config = dict(
    n_layer=16,
    d_model=448,
    n_head=7,
    n_kv_head=1,
    head_dim=64,
    d_mlp=768,
    vocab_size=32000,
    activation='swiglu',
    norm='rmsnorm',
    norm_place='pre',
    norm_eps=1e-05,
    positions='rope',
    rope_base=10000.0,
    rope_fraction=1.0,
    qk_norm=False,
    attn_scale=0.125,
    bias='qkv',
    tie_embeddings=False,
    parallel_block=True,
    extras=['capped logits'],
    init='uniform',
    init_std_qkv=0.0256,
    init_std_o=0.0,
    init_std_up=0.0256,
    init_std_down=0.0,
    optimizer='soap_variant',
    lr=0.00501,
    lr_mult_qkv=0.5,
    lr_mult_o=0.977,
    beta1=0.95,
    beta2=0.95,
    lr_head=0.00559,
    grad_clip=2.0,
    warmup_steps=200,
    schedule='wsd',
    decay_fraction=0.639,
    decay_shape='linear',
    final_lr_fraction=0.0,
    batch_tokens=131072,
    seq_len=2048,
    doc_mask=True,
    train_tokens=623100000,
    steps=4754,
    dataset='wikipedia_en',
)
Each number is 200 + 40 x the weight over its row's rms, rounded and kept within 0 to 999. Layers, rows and columns count from 0. The size before them is the row's rms in percent of the matrix's.

# o: layer 8 attention output (transposed), 448x448, rms 0.212, rows 20-32,84-96,148-160,212-224,276-288,340-352,403-416, columns 64-127
# v: layer 8 attention value, 64x448, rms 0.121, rows 20-32, columns 64-127
o403,096,231,207,204,192,206,205,215,196,217,227,258,216,155,248,307,155,141,198,191,215,187,134,130,243,242,123,216,200,215,274,128,243,244,229,207,186,134,210,240,182,224,201,220,199,119,176,251,199,182,156,135,239,220,206,174,219,200,253,177,220,173,167,224,208
v20,100,216,150,213,203,209,181,201,205,198,245,181,207,169,172,213,229,187,186,188,252,139,174,252,177,259,274,215,222,175,149,142,217,260,137,244,185,179,211,149,203,159,185,201,182,131,183,199,219,191,224,247,197,167,192,157,243,254,206,159,193,195,201,228,181
o20,098,209,150,224,229,206,223,265,236,215,211,192,149,201,203,218,263,126,153,289,229,215,229,219,174,129,151,239,253,245,238,113,215,277,221,226,138,238,179,166,210,190,214,247,267,184,241,118,170,195,220,179,108,180,230,188,174,175,180,237,216,210,135,171,292
o84,091,272,162,174,152,231,213,239,239,188,192,194,212,170,146,247,233,184,224,228,220,234,197,161,252,247,164,202,229,184,196,168,163,216,171,262,266,196,212,245,143,247,251,179,159,151,145,199,224,168,177,200,226,195,215,157,157,184,242,177,264,180,232,201,209
o148,100,227,191,231,210,167,237,186,215,195,222,209,121,140,317,251,230,197,264,223,192,221,225,237,276,183,169,254,251,210,184,249,221,269,208,238,215,240,201,198,151,238,151,147,258,161,176,182,218,236,146,227,164,189,195,136,254,282,183,150,263,140,174,155,204
o212,107,211,223,226,160,187,245,259,166,149,144,256,274,267,190,161,143,215,249,171,181,227,196,172,194,158,174,229,149,241,217,225,208,125,210,74,219,163,137,245,189,216,159,218,216,224,167,207,139,214,195,187,161,222,184,210,159,166,203,199,225,236,201,202,136
o276,099,172,150,222,209,195,240,136,201,210,220,198,174,175,184,181,211,215,123,172,216,250,206,269,195,207,187,205,180,147,268,159,168,171,147,250,162,209,159,245,300,149,173,232,107,225,236,189,135,161,203,177,256,259,168,203,168,216,203,229,197,269,181,207,224
o340,100,210,233,221,219,178,236,175,215,268,188,179,234,244,231,179,152,220,207,185,163,155,226,199,183,209,202,153,218,163,199,165,203,213,199,235,178,137,199,121,238,164,172,225,154,218,230,177,230,141,249,140,226,195,237,215,84,215,215,147,242,215,124,260,234
o404,099,227,234,123,162,177,160,179,207,280,220,217,190,168,150,155,221,164,230,182,236,196,247,192,207,174,230,234,135,246,164,259,259,148,222,202,215,275,256,179,236,178,122,193,270,264,231,128,264,204,237,161,236,150,232,240,216,191,218,179,208,229,213,221,166
v21,102,222,203,222,199,167,216,259,231,206,230,243,172,227,218,136,208,276,227,165,248,243,166,207,273,203,233,179,241,182,168,110,235,201,144,222,166,219,175,192,193,193,143,247,181,163,188,248,159,118,143,190,173,164,155,195,216,256,175,180,284,228,200,165,150
o21,100,240,212,171,202,139,189,128,218,156,244,227,222,216,220,250,179,103,156,175,184,206,163,207,212,238,183,258,175,202,223,140,200,196,240,214,164,224,310,176,155,157,226,229,190,144,146,208,250,234,197,167,182,320,194,162,195,236,231,231,204,242,169,206,171
o85,097,68,190,219,121,181,213,215,167,195,220,154,202,177,101,171,245,266,243,191,253,202,233,234,181,219,132,302,261,199,203,183,201,191,239,229,191,239,177,227,208,158,279,133,229,290,267,167,175,168,321,225,193,161,288,125,140,219,228,189,153,136,183,242,217
o149,102,231,279,206,192,222,300,196,220,176,201,198,181,141,221,188,315,222,246,260,149,254,142,180,94,220,226,197,193,224,205,214,241,263,203,113,251,229,205,240,221,225,280,220,222,141,201,243,219,242,250,269,257,255,202,221,202,176,195,279,196,194,136,147,171
o213,106,250,277,273,253,255,122,237,156,206,162,196,169,234,182,245,111,179,238,161,222,188,288,163,252,191,212,235,186,223,243,228,245,205,215,201,213,183,232,170,138,230,277,176,197,240,199,230,209,214,179,169,208,226,201,210,259,197,218,231,125,305,274,230,237
o277,101,203,244,209,157,186,124,258,198,76,194,177,223,218,264,161,164,255,192,234,200,264,206,186,107,198,227,215,147,202,210,271,193,175,184,214,183,190,166,210,146,182,149,211,210,160,169,201,178,154,176,181,204,222,207,196,174,178,184,138,192,192,205,171,186
o341,091,169,169,175,175,215,224,198,181,219,178,187,108,224,263,242,251,243,151,194,153,208,141,259,186,200,140,228,166,182,159,201,156,265,177,187,198,216,160,219,252,224,205,169,179,187,202,171,213,179,230,170,186,132,206,303,168,159,248,175,260,191,207,253,243
o405,102,211,85,170,234,225,218,172,228,139,155,234,221,189,245,133,206,147,207,198,220,141,158,156,217,194,197,240,249,143,174,162,189,200,183,153,209,168,148,187,181,176,206,262,200,191,230,290,242,175,239,221,201,175,236,164,161,149,158,154,224,204,204,203,191
v22,104,201,244,253,204,158,256,213,149,143,283,246,312,223,228,206,185,224,223,191,158,186,192,149,207,222,273,141,168,213,180,114,181,226,187,237,275,170,187,159,188,162,229,159,165,192,190,111,181,214,194,244,201,181,187,249,227,176,237,198,129,227,177,212,221
o22,106,147,219,268,149,243,189,178,213,183,189,168,187,260,217,123,239,173,161,237,244,115,261,212,200,202,232,193,196,173,217,167,234,203,227,217,227,211,216,253,249,220,253,211,217,288,195,271,187,234,167,216,161,180,187,151,186,200,225,132,145,183,144,237,178
o86,091,167,284,206,153,183,235,238,168,131,253,146,166,163,227,210,234,214,239,181,161,214,199,225,265,251,235,227,206,172,166,202,212,210,218,195,210,168,313,231,164,151,175,133,235,142,184,209,220,132,100,177,220,264,161,182,215,240,161,183,152,255,146,163,163
o150,108,235,113,216,224,215,235,255,204,136,159,253,190,181,205,164,154,211,143,181,204,188,195,124,219,141,205,169,166,241,165,167,233,210,218,217,204,237,137,153,247,227,193,139,157,154,176,239,214,84,193,232,255,179,310,242,259,199,148,160,214,173,251,144,210
o214,108,211,199,174,204,208,129,140,284,245,186,202,177,185,173,207,203,184,116,193,226,248,154,276,156,193,195,211,135,184,253,237,194,206,196,168,184,216,164,214,219,218,191,302,138,179,191,241,221,269,245,169,223,159,216,221,232,238,205,190,273,143,165,221,260
o278,098,168,259,189,180,262,215,167,143,308,236,196,187,194,147,180,125,234,157,196,197,206,165,257,215,252,216,265,194,201,169,171,148,148,228,233,215,123,214,249,160,296,264,164,213,118,234,240,201,184,267,237,157,282,183,142,204,158,232,187,182,189,230,199,150
o342,099,166,186,149,237,213,227,219,182,145,197,246,230,210,219,177,203,237,181,202,195,164,287,159,278,180,228,176,235,195,225,163,212,150,219,236,198,190,278,180,233,168,145,193,250,218,130,200,155,243,173,139,149,146,162,229,226,215,179,188,172,163,221,173,201
o406,100,278,246,172,186,194,214,242,194,187,186,153,198,136,172,145,163,178,257,220,159,200,231,179,168,244,187,218,168,164,131,232,128,178,168,183,178,123,243,183,181,211,206,251,208,175,139,199,141,106,143,173,142,150,215,219,198,260,237,235,234,250,254,232,148
v23,101,190,190,232,241,128,241,235,214,229,157,229,169,164,166,254,235,287,152,185,158,289,199,167,315,235,229,188,170,172,245,237,293,190,163,185,185,185,193,241,151,151,154,251,186,200,177,138,280,196,241,237,192,264,182,177,241,231,208,205,284,210,199,211,227
o23,090,194,271,173,216,238,162,130,202,244,202,220,186,195,206,122,242,184,212,244,175,159,156,205,229,208,201,219,202,142,233,213,153,198,243,305,251,280,132,156,249,184,159,229,190,241,157,229,220,265,254,212,187,153,185,165,120,191,212,193,215,188,202,258,185
o87,089,171,173,235,103,122,188,185,209,189,169,239,196,191,166,210,274,221,164,89,189,197,174,114,169,135,229,123,195,177,176,271,227,199,206,187,212,122,238,272,171,248,231,188,255,115,233,165,225,212,193,223,204,197,204,142,191,178,157,224,242,248,227,122,183
o151,108,213,243,187,169,203,192,212,186,151,224,227,203,226,178,220,204,166,197,151,200,164,221,167,243,236,60,234,243,259,193,127,140,190,218,181,180,166,166,194,133,263,188,159,180,234,257,175,262,147,178,189,235,180,198,240,205,232,257,132,162,267,230,277,180
o215,099,189,182,179,153,282,215,150,238,186,192,118,205,181,204,227,120,209,196,202,167,155,199,200,125,193,257,211,233,187,163,164,203,225,196,243,191,164,322,237,304,228,211,183,231,282,219,186,62,277,137,230,173,240,224,191,116,226,206,196,160,226,178,169,215
o279,099,266,192,226,178,185,168,274,172,168,192,148,262,105,249,238,167,217,183,248,216,187,230,144,238,116,110,216,175,201,200,237,154,154,202,224,206,282,181,243,131,221,227,223,160,176,166,215,207,188,190,209,198,201,265,229,239,268,238,191,164,196,223,243,204
o343,102,221,207,160,230,155,254,149,128,216,261,199,196,256,177,219,208,234,126,203,160,207,208,253,180,266,138,190,132,253,241,317,258,226,156,195,159,209,158,201,155,209,209,176,185,121,181,165,245,167,268,147,203,174,180,225,270,137,218,264,264,74,230,190,160
o407,094,134,179,260,259,147,242,315,174,193,241,230,226,209,229,172,181,148,216,218,228,174,119,241,242,228,235,239,203,271,227,241,278,174,143,224,174,175,302,191,196,195,209,224,218,222,235,141,191,235,208,166,259,259,215,137,183,205,183,209,217,240,122,191,215
v24,101,167,270,159,225,189,193,199,169,118,112,98,270,146,199,236,204,172,163,127,194,203,187,149,220,222,179,228,171,237,161,249,179,167,246,220,166,208,214,248,226,243,239,248,157,229,257,212,113,173,184,235,217,151,225,163,181,205,217,229,255,198,229,224,215
o24,092,196,172,206,187,244,280,141,192,242,168,204,276,136,178,171,153,216,231,179,170,214,220,219,190,181,233,194,202,127,210,175,222,256,189,122,217,141,192,214,170,197,177,233,167,228,310,135,200,241,211,117,215,210,195,282,221,225,286,178,151,183,195,136,186
o88,090,169,173,205,208,134,257,222,194,230,190,230,152,194,164,191,243,180,246,173,208,211,333,176,252,275,231,223,151,188,165,236,239,254,214,174,132,184,91,218,203,202,156,185,228,210,182,202,199,241,201,222,187,171,246,194,151,200,227,196,180,234,211,177,197
o152,104,232,234,177,218,239,164,213,167,243,172,273,211,237,190,184,187,215,218,175,209,177,224,178,197,213,160,168,148,223,168,126,154,144,188,222,202,194,255,179,151,119,206,159,161,174,251,214,205,172,228,121,217,194,265,180,204,157,188,164,132,131,231,292,252
o216,100,192,164,258,258,232,190,157,240,170,279,272,203,209,196,126,204,201,213,235,154,214,214,219,171,171,195,200,231,185,218,189,213,218,130,225,212,286,205,107,155,215,151,174,218,160,145,189,238,181,178,190,174,218,165,206,229,227,192,247,146,175,223,198,252
o280,093,201,186,210,175,171,208,211,269,180,200,265,124,147,210,184,158,215,164,192,231,212,264,221,201,238,144,180,240,196,204,185,205,165,118,228,219,188,194,270,217,237,221,184,218,226,190,159,138,121,284,251,194,189,197,204,269,236,174,250,287,211,177,183,202
o344,114,236,217,228,188,166,192,159,215,220,228,141,210,218,274,260,195,186,223,260,249,191,165,168,236,196,173,308,267,207,169,206,218,210,199,197,253,147,169,203,190,254,153,182,186,257,210,202,178,183,156,200,267,265,213,182,224,190,174,153,201,159,164,218,187
o408,104,210,212,224,226,190,193,235,230,228,201,204,257,177,174,203,207,172,231,233,235,164,114,260,247,199,184,250,205,187,173,272,174,228,219,255,184,130,264,184,186,123,199,198,150,184,202,170,168,202,202,226,205,200,161,217,227,188,208,216,267,302,199,237,178
v25,099,208,166,226,174,183,165,222,168,188,208,90,162,207,220,239,239,173,188,188,168,211,132,209,272,230,251,246,168,196,218,96,207,155,152,219,202,159,179,137,180,260,183,218,135,209,262,172,194,245,222,244,212,271,198,179,148,172,177,216,209,211,243,214,120
o25,115,192,205,138,163,189,261,203,141,236,261,267,248,248,246,173,138,240,171,186,251,218,149,267,251,168,148,173,228,168,159,264,259,196,244,167,162,198,249,243,332,146,187,213,183,240,285,252,176,201,178,203,168,231,149,226,186,162,168,191,208,134,166,167,217
o89,088,207,159,209,175,170,277,242,268,246,181,188,225,164,183,267,188,144,186,194,205,189,207,190,237,166,198,178,224,139,227,231,222,125,211,174,163,196,193,262,223,232,196,178,185,163,100,189,187,243,185,185,225,196,177,126,173,255,191,219,206,277,201,291,230
o153,108,242,201,201,198,198,188,227,231,176,214,160,140,132,229,187,200,152,269,171,152,201,168,190,235,247,224,125,254,224,206,177,161,259,171,217,271,230,184,190,165,267,194,220,200,195,203,283,203,202,201,179,209,183,182,208,144,193,216,172,210,231,151,129,209
o217,111,222,189,121,302,186,199,202,220,291,198,240,253,177,167,147,152,230,204,153,198,236,297,186,194,237,150,236,177,156,220,235,140,212,175,153,185,225,221,170,202,167,173,214,244,174,134,169,179,116,211,101,202,181,245,262,216,191,258,208,191,195,257,171,221
o281,102,217,208,192,224,247,184,223,169,188,250,242,224,218,132,198,231,167,159,223,183,180,229,156,215,207,194,211,208,231,168,148,157,237,223,274,245,134,211,228,131,149,167,212,199,133,198,113,248,237,163,228,231,219,211,204,255,231,187,199,190,202,236,169,249
o345,087,167,210,183,94,138,136,239,150,131,186,113,171,164,184,158,213,201,251,209,239,263,164,244,106,144,253,238,225,137,196,213,181,205,185,233,222,273,188,169,197,86,208,209,156,211,168,251,185,213,226,262,191,235,257,90,168,183,181,187,221,240,165,242,210
o409,095,167,206,220,184,141,162,129,247,171,147,207,140,197,222,199,125,208,169,214,203,247,166,132,207,257,283,225,157,248,259,206,196,194,158,220,187,201,261,242,224,224,223,165,155,190,158,225,212,265,168,249,183,158,150,174,199,238,226,126,237,223,166,247,223
v26,102,158,194,201,225,227,204,159,218,212,151,216,142,229,98,167,177,199,173,168,238,229,137,214,169,121,228,267,252,189,144,185,206,297,99,270,222,157,213,143,180,224,246,207,220,214,196,205,121,238,218,191,107,181,242,163,220,228,229,208,144,276,153,131,202
o26,097,191,186,196,235,203,179,139,184,202,173,238,254,163,201,290,170,230,220,162,213,273,198,175,122,151,196,240,174,138,185,176,249,203,105,198,203,250,136,122,180,202,236,164,156,168,217,143,217,183,138,65,256,182,221,287,235,197,130,178,171,232,205,178,239
o90,094,239,219,286,116,154,190,224,280,154,183,153,202,192,181,176,215,201,227,257,224,176,185,171,219,243,197,258,221,238,151,211,161,166,186,249,185,264,213,170,208,146,135,228,210,223,223,221,225,281,183,226,190,130,193,129,176,189,187,169,174,186,177,242,148
o154,105,218,195,171,207,178,145,198,206,156,271,207,151,254,207,149,143,209,207,173,246,249,176,175,245,182,270,233,229,196,155,183,178,174,235,251,184,71,201,211,177,187,222,232,258,152,197,206,158,218,175,256,165,185,233,201,146,261,188,168,171,184,236,175,196
o218,106,191,239,213,211,161,212,193,206,188,224,202,206,205,220,202,208,162,255,137,155,138,173,178,187,204,164,66,187,231,206,210,226,141,164,135,189,289,208,256,238,194,155,161,124,201,179,196,206,136,268,174,241,219,188,133,213,224,219,176,251,182,198,202,137
o282,097,164,231,152,188,213,199,219,157,191,132,260,254,181,217,247,195,177,184,214,189,152,190,162,171,231,187,203,214,215,154,168,145,210,226,163,275,181,169,245,196,135,168,200,233,249,192,190,228,200,218,163,238,157,252,210,187,204,209,261,223,178,289,235,212
o346,112,173,225,239,172,169,229,243,133,226,202,182,244,191,256,168,235,272,196,228,230,166,245,217,221,156,132,132,150,170,182,175,176,218,179,193,226,179,214,227,244,175,250,191,195,207,184,216,169,244,159,225,206,194,222,235,261,205,202,110,209,124,169,148,193
o410,101,177,257,212,227,248,221,179,163,160,206,151,156,231,127,128,188,175,268,214,222,147,222,259,184,145,228,202,184,182,183,148,207,192,231,253,182,134,201,126,170,221,251,185,188,259,191,151,155,216,162,211,169,141,186,236,190,104,173,243,144,201,206,195,182
v27,097,221,257,209,191,261,211,218,208,157,172,198,189,187,249,203,201,219,187,294,138,267,185,190,187,115,258,171,185,231,220,279,195,165,229,240,196,184,196,222,231,164,220,214,280,238,183,164,231,191,125,184,175,168,251,211,339,180,133,198,238,197,154,194,221
o27,102,231,208,206,258,181,184,125,199,216,208,270,231,131,243,244,192,143,166,211,269,200,216,208,185,249,237,212,182,244,216,227,200,206,206,202,264,165,222,279,176,271,147,258,200,148,233,210,130,244,175,162,182,231,232,231,156,167,121,192,248,211,215,166,207
o91,092,242,255,183,234,150,242,198,206,269,115,241,152,221,126,157,172,199,229,217,171,215,118,211,158,148,150,175,247,244,193,227,172,230,192,182,171,193,195,168,256,258,154,258,197,186,174,211,243,259,262,193,213,170,208,200,197,200,145,177,199,211,189,90,285
o155,100,237,185,174,145,194,252,278,218,130,258,188,199,216,254,210,215,218,219,192,230,131,273,123,137,160,224,233,223,236,128,195,195,204,216,145,144,173,128,153,179,141,197,214,188,271,188,114,180,253,184,286,159,240,234,203,210,187,206,235,193,200,158,264,195
o219,109,106,106,204,187,206,160,220,209,166,184,190,164,200,168,211,241,171,214,224,233,215,88,223,267,223,167,163,229,145,217,122,261,230,196,205,209,266,192,200,117,175,291,191,157,186,153,244,215,243,272,183,168,248,193,174,157,194,278,195,208,189,288,207,193
o283,104,218,208,227,137,167,135,159,183,196,234,183,148,188,267,231,179,212,133,134,232,173,249,180,227,192,242,153,131,104,242,174,173,219,240,152,194,201,219,184,209,264,175,198,202,190,182,115,192,221,153,260,253,232,186,174,109,175,265,166,195,208,91,228,143
o347,097,236,160,165,163,233,233,201,179,164,238,155,244,201,182,179,181,212,190,161,211,118,146,144,140,195,165,198,166,176,204,205,223,200,193,223,162,137,234,208,194,205,198,227,174,235,226,192,245,173,176,227,260,263,248,250,161,197,203,183,216,204,149,199,205
o411,097,207,185,207,198,214,173,173,194,230,220,163,241,228,225,185,200,182,203,191,205,294,292,186,240,222,226,169,239,213,233,187,149,174,188,226,198,142,172,172,175,215,210,207,166,203,166,186,282,92,194,195,123,211,186,213,161,225,219,172,186,238,199,148,134
v28,103,209,193,246,144,227,203,198,223,134,169,162,149,236,293,207,172,196,158,212,277,206,172,210,250,201,228,194,176,264,215,200,129,250,167,186,164,222,247,184,202,262,196,280,216,207,292,132,292,222,181,242,189,138,174,202,245,227,183,214,237,284,132,180,280
o28,104,149,196,185,252,156,232,208,140,163,229,198,236,170,164,231,172,204,142,171,216,108,185,155,132,231,260,276,137,190,187,249,270,220,267,265,187,240,246,193,180,252,207,248,153,140,152,235,231,170,162,198,204,245,145,194,221,173,209,277,298,181,155,179,172
o92,090,236,177,230,201,219,237,237,152,233,190,155,241,259,185,150,149,241,213,174,210,169,145,181,204,121,262,184,169,223,260,267,195,195,225,212,200,195,159,128,172,230,162,233,198,195,217,149,249,183,184,250,233,146,149,167,204,198,147,176,211,196,231,231,226
o156,111,237,229,178,234,184,236,233,235,231,187,257,211,188,247,173,182,223,256,185,225,129,187,262,182,206,245,252,211,197,244,209,205,169,180,253,159,167,164,245,166,195,266,179,140,206,162,166,189,226,183,168,202,100,262,243,275,180,160,208,175,182,232,235,210
o220,105,210,230,208,204,220,155,162,195,187,269,139,127,198,197,257,259,210,250,296,198,254,258,169,140,202,187,205,138,142,197,121,223,230,293,195,216,178,193,234,195,209,187,159,288,245,228,296,168,170,203,205,243,282,186,177,148,93,220,237,112,218,225,187,199
o284,098,228,190,180,217,100,168,202,204,243,144,183,184,170,139,171,207,234,130,171,123,170,248,240,274,207,162,141,196,236,223,170,232,206,84,156,183,205,237,190,182,225,218,188,242,256,204,161,222,202,214,207,130,144,175,218,171,189,194,147,206,179,110,98,168
o348,102,103,261,234,166,262,215,214,235,199,160,218,186,224,138,232,220,260,162,161,198,176,214,279,212,239,295,181,241,193,237,323,179,167,186,178,121,202,199,222,277,157,232,201,135,207,149,199,233,166,283,179,269,208,222,135,162,236,239,148,267,228,205,196,190
o412,093,198,166,224,216,202,150,189,219,226,230,248,266,265,247,155,182,172,185,106,118,157,214,336,217,183,150,143,201,209,171,185,218,213,190,217,170,157,228,177,166,173,139,169,188,217,235,124,259,260,170,218,205,188,210,182,202,254,213,249,197,179,220,193,294
v29,102,237,215,189,179,210,161,259,239,232,243,128,249,155,159,156,164,275,220,205,191,258,209,207,177,187,193,217,214,175,155,213,205,193,197,186,134,337,176,164,243,143,233,238,229,131,184,197,200,197,225,192,212,164,247,167,198,253,218,176,232,169,157,185,175
o29,094,192,139,199,152,163,179,191,192,210,206,288,155,249,207,216,228,209,156,224,188,224,196,198,181,186,226,224,207,171,155,151,145,164,256,144,182,188,286,197,207,207,254,283,217,215,211,209,208,138,194,210,177,133,170,95,178,233,228,137,159,173,191,166,134
o93,100,265,192,168,206,234,199,229,228,134,171,125,242,195,147,186,145,206,302,256,221,245,167,178,148,231,230,199,216,109,101,195,204,232,152,254,193,239,135,216,189,286,186,305,151,200,217,230,220,232,182,150,214,131,223,235,183,165,203,165,214,176,221,95,202
o157,096,204,158,233,171,215,162,141,182,191,256,148,181,179,175,264,238,245,139,220,214,193,192,138,176,156,211,199,262,150,214,190,198,252,183,292,238,185,223,175,220,207,267,214,223,145,220,221,184,206,217,267,204,172,189,230,184,201,158,239,196,215,144,214,194
o221,103,130,192,210,167,208,271,166,204,247,170,270,215,282,256,195,220,228,185,223,167,126,193,228,215,199,198,184,167,211,192,146,160,161,218,157,192,134,196,290,202,222,170,181,193,228,266,198,193,196,180,261,156,244,197,216,188,143,186,225,207,244,212,191,176
o285,105,170,208,239,176,219,227,211,187,144,209,222,177,219,236,270,187,193,218,178,218,230,158,185,267,210,258,252,150,224,256,247,173,170,210,155,215,220,230,214,149,140,199,166,176,177,275,224,228,150,179,167,165,245,224,201,98,205,205,190,231,246,164,229,233
o349,101,209,226,205,219,266,153,250,177,159,167,127,227,176,164,203,152,132,162,176,179,199,290,142,218,138,238,212,223,249,207,235,254,248,222,239,176,212,209,204,174,310,179,274,211,202,127,238,182,196,198,137,232,217,200,265,204,247,284,211,254,209,214,256,188
o413,097,178,242,101,228,161,199,155,233,213,235,185,168,148,197,163,256,133,244,181,210,223,180,195,224,240,184,217,246,199,245,217,220,194,116,160,172,222,195,252,162,127,241,241,167,91,155,243,190,204,183,165,217,210,183,134,274,251,233,202,199,232,230,276,284
v30,100,184,268,238,196,171,234,168,157,234,142,290,181,164,238,275,237,163,215,219,225,178,224,198,202,232,176,195,135,152,174,139,170,213,194,290,135,196,208,168,122,257,216,192,285,191,263,130,208,207,134,241,281,208,223,228,199,195,259,202,227,186,276,218,210
o30,099,203,182,256,186,188,224,177,265,210,185,233,208,238,209,103,246,193,224,170,226,220,246,248,225,158,202,182,138,177,218,217,181,151,161,159,181,197,215,205,197,167,172,232,185,232,214,158,162,212,215,233,118,229,257,175,182,205,210,150,212,148,208,207,211
o94,093,235,208,161,213,166,234,184,194,230,248,223,253,229,253,237,162,180,200,240,157,204,136,221,177,250,120,221,130,219,130,149,248,240,163,181,84,177,163,230,181,220,170,236,160,193,195,249,304,187,187,164,192,165,176,175,156,195,247,173,181,211,196,188,219
o158,097,166,164,207,346,302,214,178,149,248,161,201,173,210,269,248,203,248,185,222,276,186,146,188,232,145,199,252,216,152,231,225,165,173,232,207,140,246,175,192,160,234,188,153,188,181,182,118,191,248,143,135,200,206,122,228,221,160,181,206,223,224,175,243,221
o222,106,274,184,174,153,202,216,234,242,258,205,171,267,200,165,214,180,225,160,179,272,225,300,163,222,156,275,187,243,237,192,289,215,168,215,141,264,256,203,236,299,238,232,184,92,181,217,217,195,143,196,188,195,220,197,190,257,193,234,156,223,171,200,218,276
o286,096,185,231,165,206,273,240,166,235,178,155,200,140,196,184,137,207,187,243,189,207,178,211,189,171,289,176,154,251,218,206,148,195,254,181,131,152,144,151,185,187,247,220,213,253,180,274,161,198,260,221,266,257,107,191,211,156,192,209,150,227,176,184,110,128
o350,105,222,210,238,152,160,277,176,163,165,176,241,188,228,184,202,177,218,211,127,183,170,209,221,156,215,161,174,219,204,230,130,185,158,170,240,228,227,216,229,162,174,242,189,214,187,230,270,216,178,170,106,193,126,217,186,144,202,178,204,181,192,193,159,143
o414,103,203,190,128,250,147,196,167,227,192,237,244,236,248,179,190,159,200,174,161,206,150,219,248,201,243,168,230,262,174,175,253,202,182,149,208,218,179,206,156,173,142,168,167,204,180,176,190,189,255,226,207,281,200,217,213,301,219,233,212,202,199,238,284,201
v31,103,165,216,231,168,280,234,157,196,116,244,204,178,204,144,215,145,157,214,199,290,242,189,253,221,190,201,147,206,149,229,263,201,154,204,133,208,234,229,149,270,208,219,158,242,159,292,201,158,220,136,183,216,139,246,163,230,208,212,210,215,104,188,204,116
o31,092,194,295,183,182,176,186,205,182,241,165,278,185,225,169,233,250,222,182,239,165,93,201,216,268,226,171,177,148,167,195,211,150,145,243,141,200,147,191,198,235,183,225,234,193,150,189,197,206,168,167,222,159,243,146,237,201,178,227,156,231,176,287,232,246
o95,088,110,187,236,154,156,212,177,234,231,188,165,202,193,185,200,203,239,200,231,179,119,203,237,243,264,233,222,238,197,204,121,159,171,238,257,174,198,214,149,166,89,234,120,191,138,125,258,180,151,118,248,147,223,198,144,200,181,195,202,193,169,245,190,187
o159,101,169,253,222,199,240,189,183,225,137,222,268,195,288,225,187,163,121,216,202,222,218,245,204,169,193,220,204,101,200,256,211,205,198,236,146,161,187,285,185,177,192,149,236,240,150,182,179,131,247,188,180,232,235,205,105,164,163,230,110,168,143,198,172,220
o223,116,255,188,189,242,147,157,194,180,220,191,238,166,152,218,222,211,223,186,178,214,180,172,166,241,222,200,195,185,196,144,255,241,249,174,214,218,154,104,176,204,304,172,263,170,277,188,186,236,174,238,175,185,242,146,183,208,274,201,253,201,240,140,168,169
o287,103,180,209,229,150,186,167,172,194,148,152,130,126,270,190,146,146,171,235,216,120,211,212,232,206,151,247,238,228,183,190,202,166,167,175,203,189,259,262,166,194,174,218,131,163,295,237,182,220,218,230,173,119,217,253,195,130,199,172,192,177,177,188,177,190
o351,096,208,213,220,227,281,229,198,182,254,179,218,191,170,268,180,269,114,205,222,211,187,165,138,156,148,199,220,152,222,305,180,209,160,293,230,251,236,240,181,124,137,166,171,265,172,274,187,142,187,180,222,221,137,186,230,245,146,177,182,118,198,207,234,193
o415,104,238,219,217,196,168,163,224,230,209,219,177,166,183,267,149,254,214,224,149,217,289,271,235,184,247,178,221,262,214,190,230,181,242,186,206,193,219,207,166,182,194,236,131,196,206,213,202,245,220,233,158,232,222,270,140,223,221,165,252,250,213,176,111,150
v32,107,186,198,196,190,244,138,194,155,205,128,194,153,208,188,241,137,197,209,208,259,184,253,155,287,190,217,194,171,127,214,231,201,255,240,229,189,179,215,242,210,162,103,246,214,174,156,185,219,191,236,173,201,247,164,237,187,162,171,240,195,146,210,294,227
o32,100,280,197,249,242,176,221,275,162,163,164,232,284,229,182,221,161,244,204,140,158,241,222,147,228,175,162,216,261,164,201,296,206,226,190,205,253,203,308,202,164,127,152,174,283,256,159,146,213,263,169,166,208,256,180,164,222,255,244,151,186,207,164,261,225
o96,093,135,190,224,254,182,194,247,259,250,193,195,130,128,160,216,220,209,218,159,263,178,280,126,248,254,95,204,232,211,158,246,221,207,200,205,276,284,146,163,229,247,219,181,243,206,195,168,205,169,217,206,258,124,200,233,177,171,195,233,195,180,203,183,164
o160,100,180,158,130,241,117,223,205,262,194,115,142,259,204,229,207,219,228,218,258,200,208,193,236,183,151,213,212,187,208,300,180,239,270,217,206,168,253,289,234,244,193,225,174,184,152,219,173,143,268,232,200,244,262,148,219,143,197,199,147,130,111,146,198,222
o224,111,260,207,193,138,197,251,211,129,194,298,196,165,134,188,138,237,224,173,226,181,209,112,214,214,144,161,207,85,208,164,126,159,102,193,137,251,202,122,196,256,227,184,225,156,223,187,220,256,183,149,211,213,213,241,196,225,227,233,214,216,294,191,173,195
o288,099,206,177,209,199,270,147,176,207,145,222,187,210,188,283,222,172,231,175,182,199,245,219,222,114,219,216,205,167,114,263,205,239,254,249,214,181,149,122,169,146,256,182,275,212,132,168,219,204,172,228,193,170,185,204,151,175,245,197,184,248,281,199,139,192
o352,108,211,172,156,221,216,192,182,165,223,241,250,209,192,237,186,221,268,219,270,190,173,161,173,225,248,255,242,208,143,190,217,188,213,158,187,230,216,263,198,144,179,177,159,241,154,139,270,120,285,203,255,160,251,185,167,179,187,227,191,197,184,180,106,194
o416,095,190,237,177,216,214,226,178,179,137,197,251,128,242,162,190,192,141,226,172,274,241,228,208,210,258,237,152,192,213,149,210,183,239,157,196,149,192,150,228,164,219,218,232,272,152,215,249,231,232,251,264,273,122,188,195,195,203,223,186,191,211,194,217,179